{"norm_place": "pre", "attn_scale": 0.125, "init": "uniform", "train_tokens": 107300000}
Each number is 500 + 25 x the weight over its row's rms, rounded and kept within 0 to 999. Layers, rows and columns count from 0. Numbers have three digits each. The size before them is the row's rms in percent of the matrix's.

# layer 16 MLP up, 320x128, rms 0.076, rows 4-20, columns 0-127
099:483501475480497510431508533504495492515477496477518474466464516513509491460446520495530486507454525481424502499501488501501483507568518501459521511468508495507495537506484467571510490488521492492458515518537494493505514520523527507549466480476510472502526495493527489501502477491518484532507493502506480480496446479468512510465472460506508544549529523511500482517449497527513485518484
100:490474499440554492471478515471494450503495501498483493531518496476524502545486534483448498498499487507483457508500509504526491517467510476557469515517475437498491501467518547572498499506475501518492501454490499506455510525563517507500491486480509500482511535525474471459519481463493485554530520512475498501472492504508513503496541498525478506441497517528512501505504476521469515495494
106:543523500540515519501479515493506520531515469476507485498507538537510485477503495488510505455552494562494493459464539471515477512540550464484522501507524479491529467429497464496459499531524502522514499499485482520486490528429514478507499465497481505484488494524479441491456528530503499497472494505510528532501502476512491508475506507494506503461509490447465470519488547524493519505510
102:501495513527513503495484446529467564522511491476484531474531471506470514466487484486503496478510503482472496556508484515500507503501494523503462530544475488487562485491504499540486483470520513474499501507465489522502472451517524462482498485586477469536466493487520476530570517512486507466521464494509504517463520475533514508463522495477490545495520484513486505523490514492485486536503
096:498484503487478511534484497518503484493493482527507519543518460485496532480488477496466531530525506498488483463497468486555506475496488484556522470500449528492502505500460465479478547464508522502517477492515487472555511439498507524504524509478526505544507521538509511515484527442491504537479479506490512531500487516508472494484510481542509470473461507531456488510499499449557551489514
091:506503503485492492526476487488520517487515547519491491470490521465481540506495486502526490509524526469504493550531529513481483479474465502526494501493486439514508547513507500519499496492536502540464541489510467481550462487508489518550521493423467515489507536479521519519535506503514519515530502467462502480543480537530462443488496539533507534475529456521520516503494481522504474500513
096:485464536485497466482519502513470512479483554501540479499493509489479479508518493501467507471504490518498485520521551474527534482500518484469567517502467513500506499493505485538507503526468493486497503503515501508487481487542517542444487471467481506485482470511518482482497476475495392494513498520521487472511508411519525456508485504491519477546494533508490517498499505509524484489467
105:498548526496479506469444509516472521492479475518461509549512496482482504473533490496498526514493498523492436472500467501497485489517480523450526487457500459507494499513481505472489464449449486546522540521492515482502486482495508499502505497502513489564531466489487522515505518510481525495448555483463507500489460456515473517452506475510489518548501487465504494549514523484488500491509
099:460508560528513515496486481501496511502445530538515490497495543532524474513485455499468469487522452504560489515498506534496487539501528523500492516461522538482493480480535506476472480519509500535473538527482531490507489488490445523509500497509503517515606510462481493496505495503498498534498479484525485525491478494515497515489555495483494528488477505513510492475512564523519491506506
097:466513487484498468471536477538475529510537528490515510541502514496472554495500483519501488509464492475505471497537472451485504461502488524459473478468472481515463500476504535470525534506526453523499506491506558479483489444503531504503548511497517575466498488487536477513493487480491457488539475461501525505459468507490514518507472497537527475512504524499501525478493528518500475516501
105:510474458491529449465469500506494460493502504499494515462480498517503522426487503543480475492541515519512480525461529491529492485490505437522507454482529516450471496517501505477442468447518490490500483538502494496497490486500528514539500460465482460510528524450512533502488507508548531507467486501490469510490530530477490480507494495512464489513523527515498495497562498494508486489522
111:525491511472492487518488522513477487515545520502520514495482479513475510520538475476533503518543497502515460545502500491512489481543500514502490498548516493473524460523479531476477514530513473456534530445468490492454481526497528509494505548493513496485504482489484478524500502487531495482549509505514461505580510519495557474460500506487479441505501467531474506534517528524507503554495
096:531488536503512508483554504456507462467504440495474530462499462517479515483466527507494482465537504498524516498475477477470507529511541489447520483516518495506488473567510519524502520519530479493487484495440478501492515514520448470467474482504500501503513511510495452522527528463494460526495456539508481505507474514533503502501537525485493489476510499551491478506474549474480512481487
110:449475471509469562475518467524503485519504515487516527513482452459524512497495507496577463472476518519494549501495493497475496521508503504506440510464548515479508524492567521513492529514491505503470522499502504490488477543496427521520515483525513474508485503475469484489487506506570485501491457474518511516512502494499480488461468483511489492489512519490479518476484472540477474501504
091:503476504458518547506499483460500515507488467477471554518476512489545502498502509505479497511514465573498475430480505482533471483466491531520480534505485481481500470528483519454518499503504487488478505494499520495485515505514501505524526501494501536517488476535502547486549486477480495477514486522492504503519531553528467508549518476505492501481494474460539526548527500487496563455475
102:501519542521553509518498519501555508506502469492524516498486529516486476536476475498504498542467498548507481506508492493503498478457512514515442491470479504479480502512506568481509475475531520507493491544499501480534550511538538468456499529478488507501480444493493516465490511539488491488507526508457508543532481518465492476461513473479471550521518530468535470526502512469496522502496
098:493475493461457511495476496492522489516480491518480426535456455494540521493528533537519474485513509525506531508504517483508517470456465495495476499511502493499495522516509449501515518499469491562500464466508529509526513531525512456523530518455517503515495498489467536479463505501572530475477465485505500513518489505484467519501510573517510481500489508513498512528512513479485448498493
# layer 16 MLP down (transposed), 320x128, rms 0.0748, rows 4-20, columns 0-127
100:529568497489491511503524489483531524523474482489484470520454494512486498487491535471487498515521506504504483510490501522510505481501517498507493522500481518472506463552520496493464504514514524536469457483511536486503522578493489498561489507475474577496509498534513523522526494458498521453488533451475490512522527486497522464486513507525475524480555480511501477538468504546498479486468
100:528517492478545503530469532491503484492531520508493510491473528527562458509493519480489485473454494546521537482494483500527493481511467501504465499462535479487496495479488543481488510502503497463506498516487507540459525560504489479557517465506506515481501514471479470484526507458518484529527478542547479475455475513507501458499531535461500524477495484499501467510438508505527502508469
106:500503509521480463441501507488502512518518499520503447515495519461465517511509497498476465442506461496530483496474502533523487495502508546484508500531468486472494478503475501477486472536477450493473468455468473508533523467487510526504498476491535513490491478499530492459486482505525481476438547504496543468442464507510484490465516491509530560509499521507504465507484515500500548524525
103:465479531505482545475487474494549517470476503528494500520499501497512513504507504474464494470536489573519505478440514518521540527519523501538515507517510512496501498481467525549450472509465527479509534479504484470491508475517542457508495466491541545474508486462509494542531516476520529526496466488526501545508497497507548552501513508482475461508486529495503493471495500539494471483491
094:596494472519465484513468489480497506522500509524533506525494498491529496470492526549502504494491493490520462483466468480524489429493504505495505508493488534490509495514496511503511513491483518510510487502531560501524520525486464508516510488507514531516504524489492574519507498452489523512512514488510494497507452434533486518507537462505533529475512447460523511481510499521527536456485
092:482518493502462512541475494476440490506509503515472528468509479474523527491544523523544507535479552454514471478487491478492501503520469492519467488529485501543494495485500484513484451470494503536495501464500500450509487485474455491456475509510489517503505511530453477551522518470543503531499544466496505499521482502493516514494514443520498535488549537542506549492487512498480522491505
096:556513508530548506521476514505486518497483505498489484532488473527516532518500473509512464463502521517503505527504512527492508498454517487521464509478514541382450485502518488504495517531522506509466499459513514511489567506522502489516481520461473525448508525497497487521515491503528493492474515529494524500521507487503499522506489521514484511465493462483508447472498522494554469491464
106:499485498504493486422542511516494526483491514527491453507474518484524488417480504503517519489506498537510428529499487483516488544543504509470499519520513508501486503503498472441463516491466503536520531514458527456493493453470493510522487540493518448508513493465480510483481516509476517503480492476459514496512507486528490519492506545490486512508461457483516472497511513457489465507498
100:504488545513503466453499516509472512475471481453518471491455504522504463511479541538500522510490472534548480498499543453479523478488505502471519500479499471506503501521520496524508490522507532514517494514483511475501524443487488490481510499461478514507502526529513504465456553544536514533514481526508432534478557511520493494492468547513510515536508540489532528513520470508521514514501
088:520514505504521516518518512465537477511493477503494470482466510512525418515490503468477500481509546528473543530505516526490485529484526497504487502540491482514547490543486462517494492507497555492467496522460452485520506542500494508476443484513485433505544509497475494482475516527536519513434509511502473485493512486522481500523516521443512503522493476518514484502500471449490513508497
102:513472505493514527492508520544484530495511483504521494470507471493515497512472489529511535507566490475501452460440487493475525485567477495496511465540483489492515539507505477482484536487527497478493505481491487499504471561492483497522512516517518471491522494531491536519485535483489518516508499469480501521496501519477500498501436545479503463496531485498509471586541476490495467542526
107:489509482496483483551502532489502482473543537491492514476513480496483534556540482520486518527497490545463506535542509496520515495530526507547544486465523507478480445525492473526516488491534497488548550500537498491468512489512510492515535501472510513496481514541529503490476496528524487472481506486470506419474484525515473509509477496485498447484508453490471497480497530509502509550485
095:474495487524488485519539492480553489471485478505548499472548515451479514510505471534493490520514469468486470491472517468490526552444460496500518530500507490477505483431525477505462514515501509527519482461498517511481489526484455488567548493498510516496506501493560509522494508509489526511568481517520510475514501504497488497467514460526515492502465496485477515491496474478480491537521
101:477448467472493560505494466464501527478493522495513516488543530494518493493542484474500483495523490488503509503495474477509464459504452477497517508479565512491473528526535488483486537512470504519488489487467536478474500555435427518547473469501486505536518501495449497518500497481508530502504501504517554520518502509506510489473471475527476489515516461503488503473519491524509469486492
092:532468491486516485488474511487492521524467548498577518514526496559472444498508486549509492500509492501494467495421508498518473477545532485466492492507500514481510477513525514520474505531500520548500518502475470498486522492493457501474510485531517557528530502462491486540502506505507459503483506488468538513499529483503520507486510504533477469493461537477500482479517492503507438502478
107:488478496507527485435478531524539476524472513546453450510496466505509473509519519476517493495504516505542512496516531497483460485473489510504468573474488534506462509503539514507493436482518498458469516520498448455506533466495511482494485498502487513498491451491498451489501513500527491496496498507481507547520499473485484499463494480492515491468520490476500484499453470559517463496506
097:504470481492470541508528488481484499467493499509488484524544498495507515489582519498524472493518502552477490488435533487524524499477468530471497530513470530537540507498486494507502489461480523564501511517471488519535533521518503504492533530499557509522480482515510522471497487526533502473526480467487525502497486498519537485494529488493488475492510541495518510566521492475518546465525
# layer 16 MLP gate, 320x128, rms 0.0831, rows 5-21, columns 0-127
100:531519482534466521492513492465479527504530518486501523488428496521495520479479503473537509474475475484506462502469496538475519521540519525493472488474534531448506506516459512519557522533544507483478495482486502533492510511506456443478466456534510527515469476465510526503494494500502522470542494528553480471512499502486472491501514537497523514526523445490516510481476528503509507513507
107:522563504485512487511524531523476509490505471520451521501498516529476528514458485484509508485516498445506490498480447497514521521500500514565496504482476494511502482453448491488523492518463497527495493531489562490506511475547487507440488482503474514496534542508532482472521449507506479500492532458509512494518466525502509469508549548508563498528526506500482475510496510481497496530503
104:501540482515499489499518531475566516503471518485525470536464480444489529539467490495464457493573501466511486472504500528524447488496494558483453464491522507476462514465513480554494506503515478508535516536490486529500479465533525469489506496496485487504508522500508503485527441500525475496486513487510534498509512510471477511495517497546482482468491461498519508501500503480497489459472
102:539582489513492509515486484481495497540537498504522474500489472506502512481517518470486524530477474500454463496505453466501462492490502533512503488441469498475496485510528491479508475518529499516542449508503517475476489514481483498508523497501465480521526486487496529512478479510503549504508518515533476485492478466489517496514515510536519575538534469445518506464535505489520554487470
093:518538478521536505521481502554478501566503514529484515522516544513525479487528485501509503495456532489526494499488508525508516514459523484488545460509520502479479556500498511487499466482496498506485492510512523520493475482499506454507512509509530512520471476501480520529454473492520468452473513485490482534495471491485489444486498493537468479562552530521489452546511497500504489458551
079:525498477506506504515481481490508503549502538499520492494498513525510530480481528508528490535491519452529491527435460513459500516471499483528466466498483530530510520476461513485495515473539505551494465475520506514517507546506473492516481461515516473452498507512475468467481509495513531526479487462506443455517510514477488515492503503506502451520516495471486468427475476508466522509542
102:505508549474507507486483485488500521453514486510472540527468510491483542530513499495461502487498449500484456480505435508526504494477471492497498466489518510449537475469489537542488486467530498519518512502491536526454541477556481465460523493532496503530524528535492483499523506474484516461515523511507484467491448487496482480482490477518497484492548493491489493528492518539562506481509
099:488508489487545481534516505499484492550530512500551547505500516520516535588488496416515501510490496476483502503512519480527442495507491500559474494509495485508505528493509444487493468483474518519452512507484517540503501506512492474511528473501463496537506505527507493504494452482494493515494536537532517492450520505472474524480493546519493496505506485517542475497483497487494506450499
105:524502507510509509546507514452558481500480500505467469489477481508520453510496487456509516471520534524462518538470526531493488579492517479539501502501509503481539491531516455515500487511492555477501481514492489505523481551497468509467459468508506466514521526502498526456493488532540523524458509529524474507514519493508499508504541522431511514497491461526506481484501463479486494503496
106:508505524490547502486500515459510508526497482486453515559498481478509542485532528484496512475475524550543481510503513500505491501514475494501496473533566475497477526501477523544510527503470492507505471489521499483497524501527522514487514499566522477458505504559484452475523493480448513470495493509486467498504503489492457505528528500502505479528556516550462491543489497495506555518482
097:537511501531507512490475505534522499469519484456488523462497530465503517486489466518476508497526503492499494492496479568543556485499528568518513479481474542505478509471499514566517477518508504491529479514487539512492485483518508524479491473527519522495505482461521483505490479505519530499465536493531523494490501477455492468456506513464504491498513443493486476439545504504503543489533
095:529491475509527485478471483505491498524494477485482501500499500537497510499511539458521525490512485472483518491491488603494473521514514497500503495467467486464481491520465504464456490510463516503506494485510496476474537467498495530463506514566518424516510495524489462469486477519495494565465450529528469521460478502508511506522522507462518535497506481503520510486479523503481533477498
105:518476501502501489519502504549496477514532565485501498473464478531485500480522486476491517528482496495530490503519494530499510464492518520520495440469507473499480476485449535511532519492536534453539472518514498529503499487507487495481567467505510531502502506514525491501489521456539481458502509508525499501483490495525521478482499578541497468525518501462486477492489518580519489528521
095:467527503506473485469516524547450462514510488465482517508502516494478481486506450545531538506474525542466498524480514499520528477499545445446506500489482466498503535489504482449495496514521507547525514476493489435541468513463504475539502499481479526494482473467537522523495489520493495477492545502534485459513506489471491472508509488500534481512536500500471510480480537518496530506477
106:535548508466508514500471508508498520482516492478493497500475527495550495498533477474510529526545530509447520516516501512520530495515472451486504516500492514454482532492520493510447460553488511457533499481526537465517529466483510458449514489488527478536514500478468503534490518544461494526498495527485460527480479520451496494527486545493470507542529488517482485517473481499479518502491
097:483505511449481460484470507485543471495515505477495505467467510524497509515513515494517510483539529476498532522468480531558533487483500506473478459511483475523496508492456514506521461506471521500542496522506527544502508524563508483493498508471503539452506487519470491503504463501533516429515504516487455493538495510527468514528525517464510561515550485532470513518501509504495477517524
096:528529596452468522515492511473523478497469504503484459516540482518519457559503497480517499524511490435494510514480504513522518514516474516528491463459522497484495487513498503463456511533476553511519481486490524475508497494487478477476473533480535491505519525556497494500522533490487516521483528476457497524518466503499476522482513500519509512514519500471477506524516526521471492524451